python train.py --d_model=64 --d_mlp=128 --norm="rmsnorm" --rope_fraction=1.0 --parallel_block=false --init_std_qkv=0.0534 --init_std_down=0.00545 --schedule="wsd" --decay_fraction=0.7 --final_lr_fraction=0.0
Each number is 200 + 40 x the weight over its row's rms, rounded and kept within 0 to 999. Layers, rows and columns count from 0. The size before them is the row's rms in percent of the matrix's.

# layer 16 MLP down, 64x128, rms 0.21, rows 11-63, columns 0-127
104,173,283,182,196,183,243,239,174,246,157,239,157,158,124,233,157,239,192,233,172,210,229,186,181,137,135,234,216,172,212,232,239,225,187,149,186,161,221,224,227,144,252,212,182,169,216,152,241,228,172,153,259,269,225,161,187,187,201,202,184,253,177,215,241,205,209,180,187,233,140,238,145,258,153,226,192,206,151,194,218,238,139,235,178,256,217,183,203,233,205,163,199,229,125,201,207,229,262,175,213,183,182,124,265,213,150,145,183,203,153,247,258,170,110,120,145,229,299,281,165,147,170,209,212,181,254,125,212
098,159,111,182,160,226,211,173,221,171,168,212,164,248,247,158,213,229,165,163,190,175,199,102,203,224,224,196,153,175,137,168,148,250,196,240,189,237,318,184,216,302,144,206,203,185,197,194,158,145,208,156,196,202,186,228,250,190,248,147,216,214,152,145,181,254,199,175,223,110,187,212,160,150,235,168,187,155,217,144,176,164,178,221,221,134,201,202,229,162,199,251,136,146,197,208,120,261,183,201,209,241,229,254,203,201,155,150,232,146,209,168,213,188,178,219,315,182,154,212,186,164,205,246,197,140,124,205,168
097,224,259,273,218,204,165,197,181,245,230,185,221,174,203,174,215,208,249,244,151,253,152,146,258,282,212,243,219,221,219,177,171,209,201,259,203,136,154,178,208,267,222,234,128,191,205,131,230,185,187,274,126,234,124,257,185,232,174,187,115,232,163,231,219,189,190,165,175,261,197,255,150,171,197,204,280,186,167,185,171,282,183,139,182,181,162,195,204,187,213,144,191,252,164,190,182,167,204,136,180,165,265,245,213,166,121,187,217,230,273,203,270,192,102,186,182,153,205,217,189,203,158,196,194,131,143,183,202
096,188,198,151,144,235,152,188,168,226,194,96,106,166,212,234,233,209,267,227,198,170,155,204,208,222,169,161,186,206,246,160,170,155,179,192,236,216,118,249,129,151,158,213,185,179,132,218,262,266,303,243,228,221,144,143,189,259,191,142,155,147,195,188,194,233,172,307,191,223,275,163,201,195,160,190,225,172,185,261,131,183,193,154,155,236,225,165,214,200,178,156,234,149,243,208,197,186,205,237,266,198,192,279,204,152,258,193,192,194,196,248,228,138,220,238,201,200,148,239,241,225,177,220,198,247,178,214,181
103,202,188,141,212,182,185,234,192,167,242,246,202,199,178,130,198,177,222,274,257,188,220,174,244,156,221,216,138,94,158,141,186,226,235,256,149,147,209,168,144,222,150,111,189,225,163,183,168,256,184,183,284,136,189,274,221,249,242,177,199,154,180,198,252,243,192,228,156,241,211,128,220,208,189,250,246,211,234,157,233,208,234,154,168,208,164,174,201,249,189,266,197,134,226,308,203,102,168,242,184,190,237,198,168,169,241,175,171,211,162,212,188,223,201,175,244,274,202,231,163,221,243,198,202,244,164,159,146
096,269,199,233,172,170,202,247,275,164,190,211,186,152,195,188,220,216,182,195,180,177,117,221,296,235,153,233,175,105,210,251,187,168,254,163,176,216,209,216,132,206,239,227,196,186,232,232,129,229,198,161,215,147,99,263,202,189,205,228,246,180,227,274,207,197,177,169,217,163,220,249,197,126,129,174,257,185,110,212,195,208,170,241,202,275,189,183,182,200,184,139,164,242,112,240,190,215,229,187,230,141,182,171,154,171,259,168,239,202,198,141,187,174,206,214,257,176,191,188,219,188,139,181,216,208,149,203,316
089,182,155,165,235,193,224,233,202,216,199,223,204,231,114,181,130,140,241,168,177,267,238,211,258,300,200,193,185,189,226,235,233,117,195,204,194,111,202,174,181,144,237,154,212,202,179,226,153,211,184,184,145,230,225,216,160,160,156,231,231,162,127,205,137,168,220,203,199,94,231,194,173,262,240,175,200,246,235,212,169,222,198,225,178,233,138,196,236,163,150,187,142,206,188,299,171,163,160,172,198,170,224,212,228,154,198,145,247,231,182,138,193,167,196,141,277,259,223,203,200,239,238,228,176,192,225,111,288
108,209,157,255,203,215,178,112,262,176,304,155,314,197,158,187,233,196,153,151,119,253,182,195,206,167,209,162,246,201,196,168,204,164,181,235,175,195,132,186,192,210,179,216,180,276,219,204,173,176,227,150,211,219,190,186,206,232,217,216,251,236,157,210,240,151,172,224,212,244,137,216,259,207,176,163,207,204,186,201,252,154,135,233,288,135,152,160,170,214,166,203,251,205,144,187,226,141,109,139,225,196,136,173,174,202,207,188,219,185,235,235,177,208,195,207,208,123,133,292,156,133,155,202,160,248,218,203,210
098,202,193,226,140,167,234,165,230,211,155,162,225,201,205,204,221,262,281,218,233,250,91,177,132,125,250,189,247,230,246,252,223,191,245,222,175,229,232,172,173,224,204,202,240,214,242,149,150,188,115,233,200,223,221,229,295,227,186,201,213,182,219,219,223,216,147,188,236,179,233,192,286,182,183,248,210,161,171,231,230,197,256,231,203,299,256,212,155,193,192,198,255,306,259,211,256,244,121,183,204,193,163,237,182,154,174,198,219,108,151,180,151,176,237,195,196,211,217,170,148,150,222,217,243,224,155,157,195
095,177,203,190,197,149,266,228,206,240,231,155,183,146,149,154,256,239,244,265,151,179,295,217,259,229,191,133,154,237,123,197,246,195,208,201,178,244,212,150,203,173,248,221,176,210,235,177,221,193,207,197,164,253,233,207,153,237,265,138,175,204,268,211,214,138,209,182,203,165,210,193,160,215,214,181,200,132,216,189,204,177,218,231,170,80,283,180,273,190,215,168,247,234,214,153,317,242,225,120,207,226,250,270,183,201,181,246,236,223,197,205,177,200,223,215,198,166,255,201,167,145,175,211,172,207,208,285,254
091,187,133,134,143,227,213,177,165,136,221,262,214,184,182,163,90,284,204,204,139,237,173,243,152,225,209,247,169,214,237,233,146,288,214,257,232,226,220,190,205,211,158,236,211,228,220,244,202,213,209,242,276,169,228,200,243,135,270,179,183,82,186,232,183,186,179,179,308,144,148,252,160,168,173,235,177,169,229,192,145,215,163,196,222,263,186,218,161,181,210,201,197,250,200,174,140,172,250,233,154,146,235,255,162,217,197,148,242,167,225,227,207,179,194,173,185,240,255,173,185,181,165,163,184,178,243,241,227
105,239,222,124,255,252,87,151,214,186,168,215,279,135,161,191,190,114,155,201,131,172,236,180,204,196,261,267,192,205,176,190,185,199,191,176,204,197,166,210,217,224,263,168,231,200,206,234,195,218,186,236,142,197,220,227,167,168,162,290,249,141,267,215,199,197,167,192,193,252,179,180,201,285,226,246,128,216,225,191,176,203,188,258,187,247,148,105,251,159,199,167,252,243,181,217,170,185,169,234,143,167,127,234,147,213,149,249,184,184,202,270,238,205,194,201,227,196,180,226,256,246,218,227,141,170,263,200,250
098,259,234,194,156,112,252,173,234,161,233,232,156,186,162,237,288,148,198,196,195,167,254,128,157,210,217,216,224,223,118,247,263,178,192,226,295,214,128,190,257,191,232,269,241,162,191,139,181,126,213,224,267,175,216,242,170,242,185,200,249,228,216,184,175,175,269,188,234,177,145,88,138,193,207,198,184,137,207,196,226,177,187,180,227,194,211,139,219,145,221,199,248,232,165,205,228,250,169,197,161,165,146,214,181,165,204,230,210,212,135,187,169,242,200,239,124,185,197,178,163,190,239,200,195,271,204,281,176
091,162,193,247,257,213,208,242,223,161,254,228,196,197,150,183,194,180,223,202,260,202,179,138,170,254,314,208,212,249,157,185,235,169,200,275,181,173,187,258,247,179,170,245,202,194,227,268,168,223,191,162,208,116,212,267,136,252,174,243,218,197,147,279,224,189,177,231,167,186,228,261,234,170,135,260,158,269,218,218,272,168,249,259,239,150,148,141,247,217,174,154,235,229,212,237,237,209,205,184,232,195,160,136,228,202,182,205,212,171,145,257,171,199,212,192,216,203,138,196,169,218,214,139,177,214,258,96,236
115,190,205,256,166,192,172,96,233,234,236,170,138,273,182,231,280,250,249,168,165,289,249,226,232,203,208,217,221,168,217,291,231,184,233,233,184,292,249,202,176,153,179,213,116,175,191,253,222,249,159,241,233,172,167,232,164,144,177,236,172,174,216,214,213,182,217,265,173,157,231,223,290,156,169,231,171,277,187,138,223,229,186,173,206,176,171,175,183,169,194,157,191,140,210,151,154,151,155,202,229,209,232,180,170,193,179,211,184,226,220,193,206,270,226,218,220,263,113,218,185,272,260,207,250,184,165,153,205
096,184,187,136,108,205,214,153,167,163,186,236,158,225,159,182,227,193,258,190,227,218,193,197,230,175,195,152,212,250,165,209,253,276,110,106,197,195,221,128,164,138,252,191,212,263,193,258,204,240,202,228,245,137,204,179,229,153,123,226,190,218,220,245,200,199,196,233,288,230,195,237,216,215,207,186,189,197,140,177,204,173,189,214,248,142,219,259,244,151,171,283,178,195,181,210,152,191,116,211,222,273,193,237,140,127,200,169,141,125,257,182,184,185,234,227,158,210,204,140,212,126,145,217,204,227,166,183,247
112,196,197,227,211,167,206,196,138,174,226,185,179,209,211,238,123,163,157,214,179,210,238,141,224,235,262,160,165,156,269,228,245,157,252,242,243,176,153,190,245,234,238,253,167,202,182,207,218,232,224,163,220,292,229,139,185,233,118,164,224,150,183,199,178,163,238,161,219,165,282,247,258,233,175,150,206,214,218,238,243,62,196,218,153,179,218,226,172,140,163,208,244,255,148,263,202,233,239,181,257,161,247,187,224,212,223,156,300,180,150,193,167,221,147,219,199,216,209,254,218,189,208,208,232,112,247,194,209
101,129,203,221,224,228,203,193,182,210,200,141,207,275,199,223,226,293,144,187,216,238,197,174,201,260,186,224,272,201,100,196,174,151,164,191,164,218,246,180,177,280,195,242,219,213,233,274,116,240,226,265,255,164,206,239,159,110,187,206,189,169,144,183,200,144,184,236,212,229,184,176,152,177,218,175,246,250,186,225,224,228,191,250,181,198,228,191,273,214,178,217,194,104,169,146,249,216,132,242,218,232,163,150,259,193,231,184,193,127,255,151,182,192,142,233,173,262,184,174,201,171,157,123,184,223,140,226,229
111,275,188,167,224,251,235,177,183,226,225,162,203,280,166,252,207,175,191,217,214,184,190,180,239,216,233,218,233,204,94,203,193,256,193,132,223,203,239,191,244,259,133,168,192,190,258,123,198,170,178,196,141,203,152,198,141,200,244,156,251,180,233,186,233,148,259,230,136,191,272,257,232,233,245,202,186,203,242,180,227,213,193,260,95,192,189,167,248,172,241,235,198,253,174,217,192,214,191,233,194,166,166,189,116,221,195,209,309,243,256,226,226,186,143,193,100,118,225,176,235,208,179,197,157,205,208,259,178
106,192,251,130,210,239,164,217,168,210,94,142,222,198,238,143,219,210,184,172,187,181,215,225,321,217,240,224,218,151,243,213,228,240,202,205,172,280,223,227,157,162,263,223,152,230,221,180,322,180,254,126,179,180,204,190,190,158,194,159,264,169,266,232,247,166,240,235,181,204,203,210,207,184,180,186,240,180,259,282,168,173,213,295,215,148,212,180,121,191,195,171,166,163,259,252,175,173,220,173,218,174,261,235,232,218,140,266,184,180,183,225,190,155,197,179,218,168,240,201,273,220,224,240,207,176,190,149,175
096,222,176,148,259,213,259,192,171,137,148,269,163,185,286,192,227,180,217,174,217,197,200,209,272,235,172,174,267,217,256,138,210,222,184,285,248,168,132,265,174,159,235,242,207,259,212,225,214,230,260,190,164,198,249,205,204,271,234,222,219,199,220,187,173,219,109,163,208,206,202,214,279,227,232,198,219,180,230,129,262,216,232,258,226,201,181,249,229,183,253,186,193,151,208,238,207,177,168,242,160,191,120,196,157,246,152,238,266,124,150,226,202,187,247,253,122,208,164,187,276,209,245,204,227,140,214,219,216
100,187,221,212,227,224,195,192,215,203,199,211,202,225,178,194,154,236,240,192,293,190,140,210,212,243,166,134,261,176,208,259,133,214,103,176,241,208,260,223,158,221,159,233,112,160,180,207,189,250,212,183,168,171,231,197,104,183,185,180,263,235,158,314,171,244,213,219,157,157,273,213,229,157,210,190,171,237,213,239,181,187,217,138,213,183,102,205,227,130,206,151,242,208,184,157,140,176,215,105,154,201,194,209,153,307,171,202,286,211,218,172,208,202,196,139,231,220,158,201,225,201,190,202,202,207,155,216,153
104,243,259,201,190,142,178,226,180,228,254,225,223,204,172,207,167,245,259,143,243,272,194,292,129,202,159,261,177,256,140,222,229,199,230,184,215,194,274,217,168,232,193,221,160,120,252,177,228,220,259,220,203,201,183,187,187,181,239,223,235,264,251,210,142,218,208,184,137,212,135,226,245,181,158,204,200,175,183,279,106,128,144,204,199,226,114,217,251,211,157,193,147,222,217,158,238,283,180,108,166,215,193,248,176,190,208,189,232,207,183,212,165,213,158,176,251,142,235,177,218,167,247,159,198,222,123,224,209
090,301,174,176,169,189,180,153,252,178,212,194,226,178,166,200,271,188,143,166,238,200,214,241,250,174,176,149,206,206,183,192,169,241,181,153,140,159,219,179,184,201,224,278,193,217,134,248,233,218,210,200,125,179,204,231,244,110,161,195,188,252,213,250,154,203,251,253,170,218,179,186,169,172,223,239,118,196,102,169,134,235,225,205,209,187,175,248,233,212,141,230,190,187,276,169,277,191,212,176,227,207,278,169,218,185,176,183,214,194,156,238,165,115,203,187,188,236,285,225,165,262,171,147,122,224,135,235,253
098,190,152,258,169,154,271,144,162,203,235,176,158,201,160,227,205,184,190,219,172,215,249,210,171,256,212,219,107,218,215,224,219,153,168,158,212,220,147,229,207,206,227,156,209,145,194,185,155,189,161,207,211,193,211,257,174,211,179,167,176,177,205,214,159,169,191,149,187,153,245,195,182,203,157,199,226,155,244,234,188,260,186,241,172,204,236,154,285,229,194,191,281,231,111,140,205,196,157,209,266,175,247,231,187,224,86,150,134,161,201,276,180,222,192,214,192,154,235,204,199,214,231,31,275,225,172,164,186
099,149,209,237,224,278,177,190,159,177,216,200,222,176,197,204,206,231,188,248,198,248,168,318,221,208,223,246,212,178,191,156,220,118,201,231,179,166,169,164,122,268,165,201,206,220,186,159,257,169,209,190,202,185,204,206,226,150,186,186,179,242,277,166,185,226,232,145,245,252,226,223,186,184,233,199,237,240,213,172,226,201,212,128,240,166,235,150,219,295,322,146,183,195,233,150,286,196,203,165,208,154,207,231,153,177,178,236,206,244,252,137,252,223,205,149,143,255,258,127,121,199,176,229,150,200,237,228,168
099,237,246,144,175,232,168,207,263,227,185,244,199,221,178,224,302,149,227,220,206,224,238,225,181,205,272,208,206,154,234,194,182,191,224,250,147,228,166,148,206,60,241,186,215,226,218,252,172,203,272,219,189,246,188,196,158,168,218,143,176,113,245,193,169,197,206,228,186,244,254,126,202,198,233,89,212,298,173,250,267,155,254,202,141,229,195,226,224,218,159,216,195,233,194,187,227,198,218,129,221,201,207,198,248,229,225,201,134,150,191,151,106,198,219,207,171,182,212,177,207,112,192,163,205,206,196,245,189
096,186,177,177,102,225,238,270,214,269,205,221,179,219,245,231,222,140,180,194,216,194,214,100,210,235,204,159,180,206,182,126,199,231,215,203,253,109,144,176,172,196,231,176,202,235,243,239,207,216,202,187,196,213,134,244,76,179,145,171,117,168,242,201,200,207,275,167,216,143,174,139,217,212,229,175,147,209,222,162,210,160,189,276,186,220,270,175,182,277,248,167,200,211,197,189,190,207,176,198,188,184,183,239,252,209,174,173,179,151,148,244,246,153,191,158,257,182,195,119,130,185,172,141,241,251,227,149,233
102,160,213,210,237,224,255,180,260,234,231,189,202,205,256,152,142,230,198,233,142,225,222,225,293,169,200,301,172,189,216,197,163,211,185,153,126,217,199,162,229,193,192,169,192,265,130,221,169,224,185,224,168,141,159,140,191,219,157,271,146,212,152,192,225,204,278,228,319,276,180,205,211,219,200,286,203,169,224,125,171,182,184,222,221,135,219,216,128,205,263,239,206,235,179,166,237,143,155,149,214,277,289,176,214,243,178,176,212,225,178,224,191,221,233,213,193,215,213,173,176,215,226,149,176,189,280,221,212
100,193,165,136,219,117,148,200,231,281,215,158,204,248,233,165,223,181,198,161,209,159,296,180,215,217,199,178,203,193,168,201,177,250,198,140,208,215,250,224,306,156,173,234,123,216,203,210,175,245,181,143,227,227,217,196,205,192,217,151,190,133,189,172,154,250,215,204,140,183,185,210,233,200,121,215,221,205,181,195,202,167,161,89,144,164,193,279,197,173,177,251,195,209,216,196,151,185,219,184,235,166,312,235,187,159,174,239,215,183,191,137,187,237,262,207,171,237,256,188,224,248,314,280,244,194,221,172,203
087,130,237,226,126,143,110,157,181,158,271,215,228,177,165,237,181,188,164,166,222,203,222,215,169,206,228,181,253,189,171,128,249,178,223,199,260,163,187,180,171,269,184,209,252,225,141,245,88,233,173,146,180,156,167,131,186,183,223,161,260,156,216,213,237,260,221,142,188,204,168,145,180,233,194,200,164,274,179,231,112,210,221,125,208,160,262,164,166,171,190,147,232,231,128,216,193,210,184,211,210,151,234,242,173,241,167,188,262,178,232,239,210,223,180,161,164,141,186,209,235,285,171,209,146,179,209,150,193
095,167,197,248,216,247,189,227,261,214,144,203,104,157,225,254,232,278,245,166,181,230,220,240,141,259,200,186,106,236,186,230,209,189,213,316,185,175,241,173,214,233,179,235,225,182,178,247,210,249,289,196,170,207,232,205,171,247,234,111,220,217,109,240,203,278,196,224,154,216,243,253,198,215,137,229,227,169,230,234,162,225,118,173,227,171,203,157,194,172,231,233,183,189,159,169,238,258,261,239,247,203,156,176,147,263,219,155,210,194,261,191,188,234,220,157,233,204,196,258,211,176,210,163,196,225,160,165,149
103,231,197,216,164,265,138,214,198,226,159,201,191,186,237,204,197,214,256,202,220,204,189,220,143,230,229,222,201,184,202,218,209,197,126,269,271,207,215,219,155,153,231,179,245,179,174,283,165,198,201,188,185,167,167,180,194,276,251,145,224,254,197,198,191,129,167,263,218,163,238,224,261,198,134,172,179,228,210,203,227,236,266,216,218,256,238,137,201,180,147,255,253,279,206,145,278,223,132,304,175,177,149,151,214,154,109,225,275,194,218,176,196,166,204,228,199,161,220,243,178,162,204,124,258,235,226,200,122
115,172,225,159,228,268,232,179,292,238,196,150,144,160,146,263,199,243,131,205,218,153,233,167,194,142,225,234,208,204,183,279,204,169,201,238,197,184,243,197,224,245,223,234,114,206,223,202,266,186,153,238,239,265,220,214,114,224,211,165,197,213,207,231,272,149,241,286,232,163,249,223,212,240,197,238,210,200,188,172,227,236,249,185,200,205,178,126,142,240,228,225,178,141,215,149,144,164,146,287,210,200,222,166,189,187,113,229,180,99,172,260,160,181,249,147,193,167,194,193,172,179,218,210,203,177,246,197,150
097,239,177,184,249,163,247,192,157,253,203,195,147,170,167,179,216,231,180,253,279,134,198,163,239,209,173,147,153,190,163,235,148,220,190,170,219,198,168,159,231,154,180,286,238,196,271,172,200,167,238,173,196,257,199,217,226,218,250,251,221,221,195,120,165,246,93,180,260,165,152,284,183,175,133,190,196,223,196,188,205,187,147,209,196,197,101,89,204,207,180,189,171,147,238,255,173,220,169,151,172,248,151,199,184,162,155,261,226,173,247,173,184,243,206,248,235,199,185,164,129,212,193,174,175,206,137,241,138
104,293,221,181,293,254,208,167,227,206,263,177,201,146,208,259,236,186,191,282,210,196,188,187,166,220,252,187,198,233,200,222,193,205,109,238,264,222,228,201,211,201,168,234,294,190,197,219,226,211,211,214,213,121,175,231,162,208,188,156,220,179,215,191,218,264,223,258,151,212,201,259,256,266,275,197,226,207,209,226,217,211,184,189,211,191,158,246,223,317,212,133,213,174,137,252,254,301,168,238,168,181,168,170,170,192,204,182,176,231,264,128,208,191,209,106,186,173,186,268,233,248,181,167,168,144,217,201,196
107,127,241,188,189,244,233,251,262,230,253,156,182,295,140,211,192,168,241,173,265,195,157,166,230,202,191,241,157,263,179,221,194,148,188,186,211,234,214,183,245,209,213,234,255,193,232,263,234,249,242,170,194,217,162,223,177,279,217,185,273,155,141,195,250,154,237,278,220,225,206,253,194,158,165,186,207,202,221,188,251,243,185,253,256,210,175,202,230,259,164,218,149,145,144,221,234,231,229,159,233,273,172,201,245,156,221,115,213,226,217,162,189,218,181,161,152,174,205,274,90,255,187,213,221,257,149,230,182
103,114,149,181,200,214,191,212,161,121,205,111,224,250,202,190,207,226,250,217,205,166,233,157,196,201,249,234,144,253,250,253,197,217,129,187,239,203,194,236,213,164,175,223,208,100,196,259,243,142,288,208,276,250,302,239,209,267,199,258,224,250,171,220,91,176,167,179,227,196,174,95,120,195,251,184,196,190,220,185,182,184,166,210,209,151,198,191,207,228,199,137,249,196,231,211,229,172,178,248,194,254,242,270,201,203,170,168,146,182,233,218,142,227,185,173,203,178,181,193,222,178,203,209,225,155,223,251,198
093,216,182,204,230,211,213,214,181,220,254,93,109,179,233,202,148,261,149,233,169,250,137,225,191,205,159,199,193,198,180,225,202,115,172,195,186,208,207,173,134,204,209,246,140,224,192,156,195,207,214,170,259,170,273,209,235,242,151,179,148,180,200,226,312,295,190,158,261,183,175,158,237,259,218,159,210,217,258,231,210,247,173,250,216,214,251,131,205,252,110,156,199,187,233,238,188,258,152,208,202,171,188,236,212,149,154,164,180,204,180,260,277,249,189,199,181,221,189,256,155,195,204,141,183,247,139,226,170
092,201,235,266,138,187,217,173,172,281,160,220,206,184,187,148,122,170,166,262,132,237,212,225,170,159,173,249,180,239,241,133,161,159,177,195,262,186,200,210,105,247,173,260,195,267,199,243,153,204,172,239,169,234,168,167,251,198,175,188,212,203,160,251,137,196,195,177,313,201,266,256,162,205,103,220,181,209,216,263,184,180,174,222,141,202,178,216,190,215,148,241,185,212,209,165,215,237,197,218,243,253,186,203,202,234,210,222,241,166,185,210,240,237,260,151,267,142,146,184,249,171,244,216,208,201,240,112,143
089,247,160,194,168,124,212,187,207,111,182,172,205,200,249,252,243,178,224,163,205,234,194,278,279,149,128,201,167,188,177,157,170,195,147,184,150,216,167,188,215,164,107,198,192,203,143,227,177,156,301,121,141,172,223,200,218,177,188,189,244,155,226,181,230,175,203,221,208,201,227,201,156,229,142,198,231,325,265,192,237,196,195,176,246,149,167,152,219,232,144,212,222,169,247,251,219,229,220,191,244,267,240,187,244,175,133,151,209,147,183,213,176,188,215,165,177,127,203,196,233,269,265,188,274,225,191,180,197
103,257,133,210,182,270,182,197,227,186,247,214,282,145,213,225,162,180,204,235,180,237,193,195,133,195,225,187,216,242,184,207,255,190,140,200,203,179,176,233,194,118,208,129,159,240,233,244,210,159,190,261,181,286,243,178,187,220,207,186,182,221,217,221,205,152,95,238,226,235,183,162,203,127,248,252,228,256,237,252,201,262,212,223,196,159,139,207,190,182,247,159,218,192,167,114,218,199,226,244,232,215,211,143,141,245,120,190,218,141,256,229,241,272,245,242,78,221,214,186,221,211,209,244,165,223,232,169,220
103,234,218,191,272,246,257,270,182,222,188,257,154,126,194,226,208,115,119,165,120,192,247,194,187,190,186,135,142,268,188,242,262,214,183,242,197,248,171,237,201,149,171,229,199,191,224,149,192,213,210,222,176,183,162,250,210,207,202,269,247,158,218,186,158,198,213,227,212,225,238,215,250,201,239,249,166,192,147,289,149,208,247,211,219,220,151,181,253,297,218,221,236,252,255,166,236,191,127,164,254,170,197,217,151,261,237,197,233,228,162,277,195,158,163,184,106,155,219,255,169,167,197,172,217,202,177,196,181
097,225,162,222,218,187,197,203,182,143,199,224,195,160,207,163,200,208,152,208,294,164,233,227,166,218,121,167,157,245,178,197,165,202,201,113,196,232,239,171,208,168,219,217,180,124,209,160,134,180,254,230,185,252,260,213,206,225,203,172,290,211,170,154,162,187,198,212,164,220,199,251,145,214,208,242,244,208,213,217,138,169,178,215,146,239,131,142,225,161,247,254,200,177,182,216,130,211,193,191,195,238,186,129,169,284,199,232,199,195,264,229,256,272,195,267,195,242,200,160,234,306,211,156,196,231,313,167,125
100,199,212,238,217,241,266,242,268,199,168,242,197,219,177,224,227,160,237,221,141,160,217,189,247,165,150,160,240,125,232,215,142,193,262,166,240,158,218,112,248,264,137,169,250,296,167,225,228,192,203,236,266,214,214,177,119,92,260,227,193,168,205,121,213,223,245,164,167,183,214,195,249,215,211,178,226,154,244,207,233,148,177,235,235,166,202,215,151,183,179,150,241,259,177,171,212,207,105,213,199,144,161,163,196,205,211,220,227,145,192,180,162,174,211,175,161,202,182,192,216,233,195,169,220,242,280,208,295
092,235,192,218,176,190,217,177,207,224,203,212,110,241,185,162,213,214,216,208,220,242,187,175,191,229,202,160,217,240,224,195,212,276,215,178,172,154,156,230,199,233,167,221,179,238,193,258,132,185,104,191,183,235,169,209,201,209,290,234,162,225,187,234,182,174,194,124,137,213,151,224,192,158,220,132,267,236,149,193,240,133,214,167,243,209,214,233,177,209,202,196,220,277,210,151,213,232,246,254,204,225,304,204,295,236,164,82,199,230,205,191,253,118,215,191,211,216,201,247,179,218,159,232,273,164,236,102,138
090,212,152,272,239,178,132,247,109,259,181,113,186,233,178,119,167,211,171,269,174,240,212,161,144,229,209,215,197,212,194,204,209,193,270,149,179,136,199,259,203,187,192,209,202,206,147,253,201,252,218,252,280,236,189,162,200,238,174,194,179,219,161,225,241,234,209,215,224,214,149,210,246,142,171,132,193,208,203,239,204,192,179,240,245,229,189,145,158,180,115,186,225,157,139,159,169,208,191,242,228,284,177,229,204,207,215,221,186,152,204,282,259,223,281,256,238,229,202,209,258,144,215,138,269,236,216,157,242
100,212,183,236,191,208,134,152,190,239,139,170,209,198,223,235,229,229,263,230,264,224,145,198,244,173,239,283,283,188,251,133,189,229,160,183,174,291,231,241,215,136,192,180,256,234,196,199,149,242,225,287,221,204,230,165,146,239,134,182,139,172,204,236,197,186,228,265,192,176,187,203,210,204,213,141,156,228,197,194,224,200,303,227,223,217,195,261,243,219,227,191,121,231,187,177,214,98,246,211,216,184,247,186,230,225,215,152,119,184,165,186,187,189,179,207,171,324,191,159,229,166,227,216,231,165,212,150,183
094,227,229,208,250,228,216,146,181,182,214,213,146,227,293,265,250,171,185,111,228,146,229,189,214,277,195,185,200,214,197,230,204,154,212,148,204,246,162,168,195,201,176,184,206,176,221,212,156,225,212,282,211,150,169,209,216,151,216,247,170,157,181,244,265,134,240,252,236,218,261,181,174,148,241,248,218,176,191,150,157,164,216,191,193,272,168,209,278,154,135,207,213,177,192,234,167,182,228,184,93,230,180,159,165,238,289,185,156,181,272,232,144,189,316,215,177,169,201,251,236,201,247,171,205,199,179,247,254
112,301,241,200,138,222,230,208,239,240,128,226,116,202,213,273,261,232,252,218,180,190,175,211,216,154,242,257,241,278,260,147,264,249,175,165,262,105,197,160,215,121,138,157,193,208,204,188,200,200,201,165,144,174,275,235,215,194,196,234,172,160,270,182,214,204,163,160,223,262,175,219,239,195,208,256,245,253,226,247,206,154,236,198,159,217,236,234,198,134,176,169,199,183,148,195,171,243,200,157,241,185,229,221,265,136,196,201,185,165,172,180,178,172,249,179,175,227,190,177,212,210,274,277,136,224,193,201,210
094,226,90,219,185,163,176,230,273,213,158,234,191,200,213,218,220,222,198,173,190,149,193,135,193,154,107,265,194,192,253,166,230,217,229,220,164,242,199,182,116,216,249,190,120,200,234,215,184,233,217,184,177,190,241,264,204,249,181,169,195,114,181,273,186,202,245,265,199,231,137,209,174,161,144,208,202,243,181,213,202,178,234,175,224,294,208,195,156,199,146,277,214,194,101,223,215,228,240,219,206,279,232,239,158,186,259,232,230,214,157,263,123,128,232,201,223,155,215,144,239,232,200,149,184,180,216,215,239
112,187,208,175,222,170,168,180,192,216,205,140,251,164,214,161,294,199,251,139,240,197,169,206,238,215,276,191,226,145,145,184,207,144,225,216,212,213,174,202,257,211,175,145,237,197,225,213,163,185,247,219,180,239,240,141,194,91,187,205,236,197,234,141,192,162,171,207,176,161,134,157,237,173,178,203,198,146,195,192,184,190,209,158,135,247,234,138,168,165,200,140,307,263,122,132,168,192,202,155,177,168,252,278,215,166,225,208,219,139,210,253,215,288,144,132,182,225,242,240,182,150,175,237,161,218,237,148,227
107,185,213,201,201,195,257,221,205,173,162,163,231,264,182,207,187,209,176,157,201,188,168,233,156,187,173,217,287,183,200,166,247,178,268,190,151,175,211,174,268,232,204,177,243,199,252,232,150,169,147,151,194,203,181,184,141,246,183,236,168,161,167,218,169,105,232,114,197,211,201,251,176,227,177,251,240,132,171,108,179,229,187,227,212,141,199,82,192,155,205,260,229,269,215,204,195,258,181,213,161,192,294,164,279,251,177,225,238,169,186,239,180,160,173,221,258,164,250,121,172,177,144,164,205,217,186,261,152